{
  "num_hidden_layers": 14,
  "head_dim": 64,
  "hidden_act": "silu",
  "norm": "layernorm",
  "attn_scale": 0.174,
  "init_std_o": 0.00308,
  "dataset": "wikipedia_en"
}
Each number is 200 + 40 x the weight over its row's rms, rounded and kept within 0 to 999. Layers, rows and columns count from 0. The size before them is the row's rms in percent of the matrix's.

# layer 4 MLP down, 160x640, rms 0.125, rows 81-159, columns 40-79
101,211,133,190,109,211,131,187,193,211,188,229,217,206,242,251,225,212,166,236,203,106,242,178,131,203,165,188,249,220,231,216,256,207,229,232,212,236,108,260,202
102,249,244,242,162,187,212,250,277,224,246,219,161,182,234,258,173,163,166,142,85,218,184,272,251,243,196,249,163,240,128,216,262,159,269,233,256,137,231,204,167
096,223,249,188,261,232,219,193,219,175,186,177,175,229,232,158,208,223,177,240,111,159,180,203,174,204,229,218,240,225,199,178,164,182,274,218,229,120,227,168,182
101,218,239,260,180,161,229,207,129,249,204,155,242,135,261,255,231,206,192,263,198,194,171,192,221,196,244,218,168,177,221,195,237,159,305,195,196,254,146,239,184
099,142,128,210,193,157,174,135,202,185,229,250,199,315,125,167,250,210,98,201,143,175,221,206,209,212,133,240,240,184,210,219,206,147,170,193,171,228,281,163,137
097,146,248,194,203,229,213,183,211,173,234,209,164,155,193,149,165,176,179,217,144,235,267,203,123,160,254,236,209,212,175,188,252,188,194,214,197,132,239,147,206
098,184,186,268,209,177,224,161,221,219,188,211,229,257,232,192,221,280,182,153,194,169,157,216,261,157,193,216,273,117,224,241,194,161,157,131,216,209,242,179,177
098,234,209,134,189,142,178,175,161,211,158,144,171,304,163,264,208,189,213,197,222,213,154,202,217,176,222,195,195,217,205,180,153,158,168,221,182,225,219,191,177
104,166,206,179,241,251,191,153,265,263,206,183,158,263,221,300,235,154,197,125,208,203,194,194,190,193,206,247,206,162,222,194,191,189,165,193,192,258,180,208,203
100,185,243,284,228,202,153,221,217,222,169,224,248,129,187,166,200,200,232,191,152,221,146,189,202,157,205,161,197,170,147,239,198,178,235,269,196,180,195,233,149
100,184,147,177,200,174,184,115,135,261,163,228,81,263,142,236,220,232,231,210,138,277,149,198,204,129,164,254,284,201,205,209,238,231,242,225,267,191,134,233,178
094,154,238,137,195,168,169,160,179,184,150,188,230,172,223,217,167,233,256,256,262,229,231,101,187,251,261,222,155,296,233,178,252,201,180,218,173,228,119,200,155
102,169,233,237,195,272,181,266,154,209,203,259,212,206,200,134,277,236,196,214,268,180,184,134,118,332,225,157,214,141,154,237,186,168,246,217,255,167,166,175,212
102,213,238,198,180,274,176,181,192,228,210,224,163,140,126,201,133,231,251,203,203,163,213,131,187,202,196,185,181,235,264,187,165,266,201,200,180,235,198,172,232
094,193,155,103,322,196,176,232,146,238,188,222,120,164,166,255,206,130,196,172,218,146,269,213,179,255,252,175,210,170,118,184,166,223,192,178,231,134,195,218,233
096,195,209,222,153,178,256,242,238,252,217,207,163,134,230,257,212,292,252,216,189,172,247,194,180,239,197,237,205,232,148,105,167,240,216,258,152,183,175,231,240
095,137,168,222,235,161,168,204,218,172,226,190,274,126,236,170,298,255,168,175,157,191,147,220,255,189,188,205,245,202,239,236,169,201,201,182,247,251,200,177,244
103,168,176,185,155,218,248,189,249,194,145,218,238,171,175,190,205,190,208,282,198,241,245,142,127,226,178,216,184,242,240,304,240,231,180,250,217,187,175,267,157
103,170,186,173,198,206,191,235,170,268,242,146,267,175,178,165,161,276,265,198,171,123,233,179,180,175,216,204,182,171,198,160,181,204,212,211,219,231,198,202,253
098,211,208,225,195,222,175,199,123,248,164,240,189,185,164,230,157,194,198,185,202,177,174,202,219,184,203,198,206,271,167,167,205,146,176,250,147,186,246,256,244
096,170,220,238,194,191,196,207,149,215,216,175,114,135,223,191,194,281,209,201,231,152,206,158,203,190,136,135,176,189,170,213,213,110,228,199,227,171,230,190,179
098,208,217,113,203,131,181,221,237,170,137,216,249,291,153,151,240,197,209,243,144,205,200,274,234,287,200,188,168,186,210,232,196,124,219,161,192,256,137,175,107
103,177,187,280,195,142,157,174,200,178,178,241,185,142,195,142,214,147,178,260,181,227,175,233,164,166,228,157,203,236,153,246,180,234,180,158,252,248,193,197,173
102,257,168,176,192,214,159,182,193,218,183,220,188,165,212,165,179,215,190,192,205,161,148,222,161,264,214,167,200,304,278,216,188,203,194,209,177,190,203,184,215
105,145,213,228,244,163,204,210,123,262,210,204,184,183,238,219,176,132,153,190,249,234,238,211,215,181,191,216,207,228,205,159,245,212,179,194,261,267,144,220,172
102,204,138,188,211,232,225,155,238,178,150,324,201,122,248,175,114,193,224,141,262,220,162,213,165,200,215,186,168,57,236,190,209,212,267,267,220,217,203,275,223
099,279,224,170,213,291,255,239,156,215,158,203,172,180,169,138,202,303,164,118,191,221,217,221,208,279,267,168,175,160,200,215,271,247,229,168,229,247,214,174,166
097,171,286,168,169,185,119,193,169,172,213,171,146,175,186,136,278,224,213,177,171,203,245,224,260,242,221,191,191,194,199,158,222,193,242,171,92,185,243,147,187
094,161,166,191,231,199,194,230,150,123,137,165,175,263,257,148,146,204,266,141,273,174,203,263,214,243,181,164,108,132,224,242,145,134,203,162,244,239,225,172,141
097,109,144,199,180,175,166,178,229,201,207,131,140,168,223,134,163,236,237,214,203,204,217,233,189,125,243,184,162,157,295,198,233,187,170,179,208,160,222,218,195
106,189,197,200,217,235,209,161,233,227,131,253,150,194,223,234,167,222,174,193,264,206,167,152,156,244,190,151,237,221,173,140,144,197,213,193,148,215,121,236,158
099,191,204,283,224,167,139,198,204,223,251,272,243,220,181,258,263,213,178,290,207,179,159,146,279,156,184,199,180,274,181,168,119,225,221,181,188,257,175,170,176
094,145,202,212,174,185,153,203,161,218,135,219,193,169,294,127,180,227,130,220,288,220,181,184,239,221,195,222,183,156,223,235,207,178,227,176,184,218,223,243,137
100,195,188,186,262,172,209,202,156,163,223,231,202,146,106,199,202,204,211,238,204,273,168,143,176,57,160,185,148,226,237,226,190,199,207,201,201,194,259,177,191
093,157,216,148,198,239,178,261,215,211,191,197,263,189,243,261,228,270,166,215,160,182,159,211,182,141,179,272,145,207,246,166,253,130,159,167,190,218,253,195,141
104,218,185,190,247,199,188,175,170,244,244,197,230,117,201,183,167,250,143,195,96,272,232,257,182,266,210,213,168,205,250,246,224,232,262,219,130,241,209,183,141
100,234,166,236,200,197,215,189,204,237,179,150,176,308,228,218,247,267,160,126,201,208,228,174,218,246,207,199,210,198,199,190,168,161,249,164,198,217,235,191,249
092,163,118,247,235,243,191,155,226,172,229,175,279,170,136,156,228,238,183,183,237,181,196,178,221,274,251,133,211,206,140,172,258,178,203,186,182,223,152,218,265
101,182,257,179,142,221,218,213,273,231,258,161,224,218,135,253,242,221,221,208,250,218,230,167,214,219,213,192,220,179,222,195,217,170,159,171,265,194,225,277,191
098,242,178,198,221,225,235,267,233,201,192,153,167,213,216,145,220,226,142,237,216,179,207,235,191,192,216,210,221,241,183,224,218,140,267,273,215,200,253,157,197
105,182,276,199,173,226,207,245,160,183,201,239,109,204,196,203,223,210,194,168,213,110,161,193,209,248,190,187,198,193,210,131,197,202,230,72,269,281,218,192,203
097,247,162,159,217,209,226,246,138,148,128,173,199,227,207,239,285,181,223,212,209,196,188,235,207,171,250,211,195,248,221,219,202,219,219,244,222,255,239,124,147
102,292,200,204,185,172,135,172,121,232,171,199,204,164,206,148,240,162,202,168,236,216,137,155,235,204,233,180,194,243,249,216,209,241,204,218,231,201,210,177,192
099,226,197,208,223,243,227,198,169,263,208,193,214,221,157,222,188,199,236,192,178,181,255,248,145,272,297,261,272,152,167,116,226,230,217,225,192,245,159,96,225
097,111,193,175,239,214,281,247,181,294,167,290,221,260,226,238,198,254,247,172,211,201,212,149,196,209,221,217,196,195,211,164,212,190,190,211,225,241,230,157,245
104,131,188,126,204,232,240,181,132,272,216,195,278,244,198,201,192,105,158,190,191,247,202,258,210,198,209,210,203,186,191,177,219,176,240,155,252,183,207,224,251
100,225,254,244,190,193,162,237,153,151,241,260,194,284,183,183,236,201,191,255,223,192,172,140,171,170,284,221,210,210,206,140,148,154,144,155,232,168,134,204,129
098,207,252,165,258,180,163,230,226,166,246,234,217,217,158,68,191,242,217,205,153,173,253,205,205,194,167,200,177,146,260,233,269,255,176,94,237,208,187,174,119
096,205,179,116,231,230,144,234,110,142,233,188,167,243,212,178,230,152,248,217,225,154,174,254,183,179,165,143,184,235,174,155,172,192,235,233,266,162,142,203,161
101,179,239,189,146,204,168,218,181,241,281,137,188,236,144,218,219,167,143,204,209,192,192,172,186,84,278,272,236,174,131,137,190,165,193,136,135,188,238,200,233
106,294,166,286,211,223,145,217,243,198,177,258,209,190,190,239,167,224,189,220,158,250,182,151,148,250,210,273,146,246,213,213,253,209,200,263,275,153,194,217,249
096,165,219,164,195,196,289,152,203,280,245,226,130,251,237,213,174,179,227,165,175,176,207,155,248,204,250,167,238,176,228,192,191,165,239,201,256,223,185,204,204
101,177,242,149,231,199,180,114,145,217,183,128,241,244,177,192,151,194,246,227,164,103,182,208,134,240,137,219,189,227,137,201,172,186,260,211,146,226,223,224,247
100,191,149,223,190,255,231,227,193,185,202,161,191,200,233,204,225,150,237,228,261,226,176,225,234,151,169,178,238,294,170,179,180,133,137,223,251,149,200,99,174
097,206,191,152,210,155,235,250,199,230,194,191,256,151,217,218,175,222,240,246,208,192,241,159,189,157,207,237,178,175,283,228,264,188,217,174,121,203,249,219,187
108,232,248,228,269,200,217,221,221,218,220,224,206,208,177,204,252,133,140,163,219,228,180,156,253,189,168,186,222,228,218,215,201,212,219,215,182,265,233,225,174
104,193,93,188,145,192,206,189,198,238,237,290,315,209,240,189,155,243,143,180,213,220,184,178,190,220,205,169,217,225,177,200,159,267,207,206,265,209,226,171,191
103,196,141,140,167,262,154,115,179,239,156,224,227,191,246,161,219,199,166,154,188,171,170,196,213,233,161,193,181,155,243,135,217,274,216,204,166,239,136,193,311
096,198,289,219,232,183,273,253,257,225,213,219,228,283,148,211,195,159,201,254,192,210,140,136,148,140,192,130,184,174,156,186,209,177,282,210,241,238,261,232,223
105,195,118,188,229,224,129,157,162,264,161,235,216,212,276,191,134,146,271,106,219,217,210,197,191,252,220,253,227,203,173,180,245,205,171,219,173,232,159,260,146
098,163,253,199,212,288,134,163,188,254,240,202,141,159,156,239,269,233,205,174,285,191,227,250,229,181,222,187,190,224,228,190,201,224,231,172,181,177,144,123,189
103,251,222,238,217,223,177,249,205,151,137,252,154,249,172,177,228,209,180,158,178,194,176,203,231,222,180,166,114,245,225,157,229,201,211,194,216,163,193,99,231
105,186,156,189,130,230,178,229,228,203,251,262,292,226,247,176,208,201,198,252,266,141,168,139,236,200,203,222,186,165,211,179,197,197,224,201,259,254,181,201,185
097,157,177,128,194,162,213,167,226,230,214,114,133,158,232,243,213,242,163,197,195,183,121,196,231,209,161,152,198,238,162,104,214,179,227,267,274,118,250,203,168
104,130,180,148,167,242,252,214,238,269,300,207,161,171,260,199,221,208,158,185,221,138,197,241,218,205,226,225,188,197,197,210,226,201,197,241,185,219,211,135,185
100,200,199,305,206,195,203,201,225,168,139,167,154,264,221,224,197,235,143,150,193,196,146,175,173,209,203,209,227,179,201,205,153,173,180,274,210,192,187,241,209
101,220,202,288,260,255,145,204,137,210,147,289,179,220,162,258,197,205,183,262,220,202,144,172,210,138,217,196,227,232,206,220,103,205,217,146,195,201,135,218,197
107,250,173,232,284,149,183,211,255,126,217,269,228,152,147,160,164,225,226,181,219,202,299,182,192,208,205,273,192,197,225,225,178,224,170,229,186,220,175,205,217
102,137,211,240,173,214,170,184,185,270,167,183,221,187,225,205,205,211,238,245,213,163,208,206,179,224,213,220,234,165,215,217,226,180,183,155,153,169,264,167,220
103,212,194,158,218,269,203,173,210,227,266,96,120,225,247,235,164,212,216,241,247,194,227,184,177,195,209,198,208,169,226,202,221,215,190,239,162,178,218,159,166
102,244,202,230,183,167,252,212,180,175,234,177,239,157,201,190,275,255,184,258,146,263,185,122,146,267,236,167,216,197,205,202,239,189,160,229,193,179,195,244,218
104,154,203,249,217,237,189,233,201,160,222,264,231,202,177,230,159,224,182,214,199,232,235,256,213,162,141,157,128,216,238,192,194,195,155,234,230,208,184,146,222
092,225,189,216,286,174,237,215,191,247,232,187,233,220,221,185,149,185,230,241,187,159,167,271,193,180,279,232,252,244,243,161,205,167,169,213,213,220,213,203,160
104,155,150,198,214,167,260,172,235,191,216,120,198,149,164,205,192,202,248,152,251,136,237,105,179,195,236,208,214,202,180,252,214,196,210,215,303,207,225,278,196
096,140,212,264,187,294,200,175,157,200,188,168,183,208,200,211,229,217,196,199,165,206,243,159,174,138,212,233,194,203,205,184,273,183,199,202,184,208,255,202,126
106,224,63,95,156,217,187,171,225,188,188,233,229,257,93,239,240,206,132,247,223,245,208,218,219,315,230,199,219,257,206,199,183,232,214,248,227,269,227,201,181
107,213,196,236,212,110,272,140,180,173,238,162,177,194,172,150,215,249,238,141,190,198,222,214,134,181,279,190,214,138,133,182,182,112,213,221,179,127,191,125,172
101,156,146,151,208,202,182,243,193,197,215,152,249,155,199,234,173,220,210,167,212,209,219,265,209,223,209,265,231,181,237,205,147,260,243,247,225,232,149,220,157
099,199,201,146,236,212,200,215,197,244,182,161,166,184,254,233,212,221,223,204,206,284,245,220,185,119,163,181,225,239,230,268,234,183,196,222,162,166,213,224,207